{
  "num_hidden_layers": 9,
  "hidden_size": 128,
  "num_attention_heads": 4,
  "num_key_value_heads": 2,
  "head_dim": 32,
  "intermediate_size": 320,
  "vocab_size": 1511,
  "hidden_act": "swiglu",
  "norm": "rmsnorm",
  "norm_place": "out",
  "norm_eps": 1e-05,
  "positions": "rope",
  "rope_theta": 10000.0,
  "rope_fraction": 1.0,
  "qk_norm": true,
  "attn_scale": 0.177,
  "bias": "none",
  "tie_word_embeddings": true,
  "parallel_block": false,
  "init": "trunc",
  "init_std_qkv": 0.0482,
  "init_std_o": 0.0114,
  "init_std_up": 0.0482,
  "init_std_down": 0.0114,
  "optimizer": "muon_variant",
  "learning_rate": 0.00787,
  "lr_mult_qkv": 0.5,
  "lr_mult_o": 1.08,
  "beta1": 0.93,
  "lr_head": 0.00552,
  "warmup_steps": 0,
  "schedule": "wsd",
  "decay_fraction": 0.455,
  "decay_shape": "linear",
  "final_lr_fraction": 0.1,
  "batch_tokens": 8192,
  "max_seq_len": 1024,
  "doc_mask": true,
  "train_tokens": 82670000,
  "max_steps": 10092,
  "dataset": "wikipedia_en"
}
Each number is 500 + 40 x the weight over its row's rms, rounded and kept within 0 to 999. Layers, rows and columns count from 0. Numbers have three digits each. The size before them is the row's rms in percent of the matrix's.

# layer 3 attention value, 64x128, rms 0.0865, rows 56-63, columns 32-63
105:504463498497496398510489525569490444504445516510512511492533538475479521557525401500519497463544
090:530491425542468450429491483429499556467455560526496473474457505447534456455501512476522554549482
097:514514525544457531534553451531531501533540471449470431507480497499516516482544506471480517465574
084:532485510539513514494538464435508585481513483500525477436467444482408546492512585522519519496507
102:592453464504499406546477537548468497514504480542529484427536468532459420493394523489538547448504
097:462485454507512495473522468579438489522542510470501502538497516530449435510459484521567512514514
108:570538479394513484510448484580455525565542472522508500516484432575439448505506468515544468462546
089:475494451508486491543556428459456469455500522455511547479475474481521475560580516511516528491569
# layer 3 attention output (transposed), 128x128, rms 0.205, rows 88-95,120-127, columns 32-63
102:524483555440514528471472510480598568476503381503488471528452503481479591508431559444504489495528
092:526506515531526524463576442492492524511528488444511527478542489508485559504448452482445485441558
085:453450462468523501438457521443557515513435485559500508473521442471528439515457442562562514453498
085:480548557460517549505497618522507487523534537545512490486498473590536412511546455598458485533489
099:476513451481573531476500463540531543515476508612536520543435543468559575582506509451479478470506
092:499510520510538498519411505502489502457469511569526489514462500477536563500486422468493503479473
109:530502474549572460557468539494472538507512550503472506488408516422439553541514475477471525513496
081:494425541479473467464553564544560580594472446497478494460567566504504600554517480447475490530547
085:469497473536530557563534583537522475524497574463528488494559558486558448481480465427427455521396
088:541562565474465529500479485538490493467525546497439509451460526519409474480478540522494499450485
094:555473554432546480480468481530442515479392510495502504467414540525427629515521517484484477472510
099:490492472449503569475479566488524500513469456534472519519475551452537570519487539399475463541537
092:473546396528509554500529481491456488515564544445454460563520505502456401468502425502491472484483
092:450533494512491490496457482477495469446448490485479555536512524489552475512577536554496432511528
086:486490510529411527529561494510466505501551522420500497559530541523569456482439544515521501491541
087:510508453505487496500459489489468454530504490596495483586558443541469423538472497473471485556470
# layer 3 MLP gate, 320x128, rms 0.24, rows 0-19, columns 32-63
090:502497523398463498552548505515469477492419514497445516503520498481485524430553489449535562534559
093:532509470582435466518466554516540543456528513522489495460487433500573478517537514487497438515475
100:461491496534491429494535483455490462500433495483452485487515464602426508538474531507522524473544
102:514513493558476517493509502504536443519529411487504573472479506438508462443498455555540383493563
103:582457472558493445549568530487471497488506492405488543498508582497479453509470533527463508497493
102:450527472512441470423390465450532521494489484568584533482476573454533479551508440477478573523513
098:543486504489457492544485562507513507463516520528434490520421538472508531535454461488484510531471
107:531446566474474537554494480541555460524456482454516462525490461486424458481484496455489507485530
102:508489514504471511560501603507469494541482497543518499505503571475470479481505506507476571494464
100:453492554481507530480507541537476493490523506505473436483515481547514528544548462561507592498514
099:486474540421514540510501447472470449493493513449422506454479497502521462544498444497604447541523
098:490481496544496587427588549463566512457531552475413510526505551417549518518475492459494530473563
102:554507554485541494440525504520480468563471449446462576457547493439520521522523507456541530471451
105:516510472510575490522542450426526463485474492518507439409494468483503464503527570455590483464488
095:481497517525527459456514560501554467558523440474546540447452529468461501485475492457512469541425
100:552483516502418467475578521506448449496522544519489476533503557494524510543535526474525584509510
102:458522568443567538461532528506495488531552549500503513552558521503419462473563491537498583513478
103:553481541584541521475527535520500432525487457465422501459526506525555496555459517453461546462481
096:469409446517516477467500450473466470508570502588588468511499495482432548501463488531518441528519
102:535499479552523584453437545508475486480523477465516453520489450442554518537447486525541511495606
# layer 3 MLP up, 320x128, rms 0.258, rows 0-19, columns 32-63
100:471478456495549526526572513481542437394495491453494519475506539520496477494528525533517501454526
101:499467504530507441461514526536544561512525527524569501456453514513520475512551548468510514459505
102:626503504465528481464470497468498521430503534512495446562494477500470564431492528447490410518438
097:595564451464483474490497490525477515536536462483498542547486483553564445537566517527489530509504
094:513528512496522514523456451501496518497430506421418410418487501509502450487505468472549520480473
105:495554500414564501495470581447529486445464480425529568486415448480477537478533469519386498492516
097:535544513413526522445556565487477498509454531500477501534445549474493504511442425504477508553430
109:533451499471461462525527489527546550495484488558556502515470518479491472491451601484504499579547
098:521531556463591421474509472556481446504496493428539549521468463466465532522459478468482444460542
099:507585472487476440509524465479453503453470518508550525527481425436514550533546501542530469470461
088:493474557516484454494444441534518514533526459516468461485452539547532527550517461558527487450518
090:460479468519503528504533563472495533465549508489440536520528488409467492503529512501543541509540
105:510488538548548487365526566553469507537464538470442555516563541496552508477577546455494485527433
109:554513513514481483524479565480453405418489462522525498517467549474561473544467479556501653465532
094:513599485547480504472502462486412501479513543553521537542580496427426494554503511428553442530521
096:488483488449480488484511484511495473493504429482550494464455471469443455489452495532516458519526
100:501539427530437515487463588529574490469463499486543562548484515489581538499492491537463486468464
092:551441476464505516543423438472540524434490502463526503504472514579519496484535439542485493460487
098:538531518414513505455500491493483587494498473460562491548516648569426464500543510488472496472450
105:513499540527516491457518460466550487560568528524518524464518503530464513483506507402470533557556
# layer 3 MLP down (transposed), 320x128, rms 0.0921, rows 0-18, columns 32-63
097:513501491547495459515428459511510532527540531495506505633465468473472544531521405513536444493474
092:523492560415459534502531480512527418554540520444489458538476497482519463553491542524513468456458
104:515595554474498475554550502529523462452567514488496612483525496484541504538515468492604463495492
091:456495521496500545562556466473551543561552451438439486457440518539496546521526545509496517508452
098:447511441394502553509541436474550410471494498543482530499464485479502475544535513454525517552471
105:508534576441510539570459464460474525520439481482518493534517419509450562448504435534519473517480
102:473508553512529488539422487548500501490473501523500535501485507524504505492469470554489572526498
106:507530497600555450546524468521452467553474575541487480506508422503467517499480553465455461505417
098:447498527515496505560481582485502566489465545453475524435451480493583466485530580532539433436527
111:432553469480518487545497506453486507486500467500448517480488496588507493524576458551526482535487
095:496455462462459499461471473452520539491455507478430510503545536588542478521564472487456537458545
092:533518445503437478446446601538549424496494511504467523575499460544499484488456527407559442554509
100:481591499486577591428513500469485507480519528492461452510568469509516521496541532460481433521459
107:567472545500473515462488521416493454422475488452415457475509519491515555466463555461450468492484
098:566480464532431442551498571527479498534493439482499532476449461481492447452450555454428483510456
098:430515508503545535544488496491546508440445418494525523508497427510487483494587456472507522517494
101:560554451459426487551497477489442452501513531544465499440565507556471516529545497451500436527523
104:427541518485533480455496517556508430575423491477465477470438497555570511600477531526489540542498
096:533559499545468413511518481471557459533526518489546561469531444462496488464499410492512505513473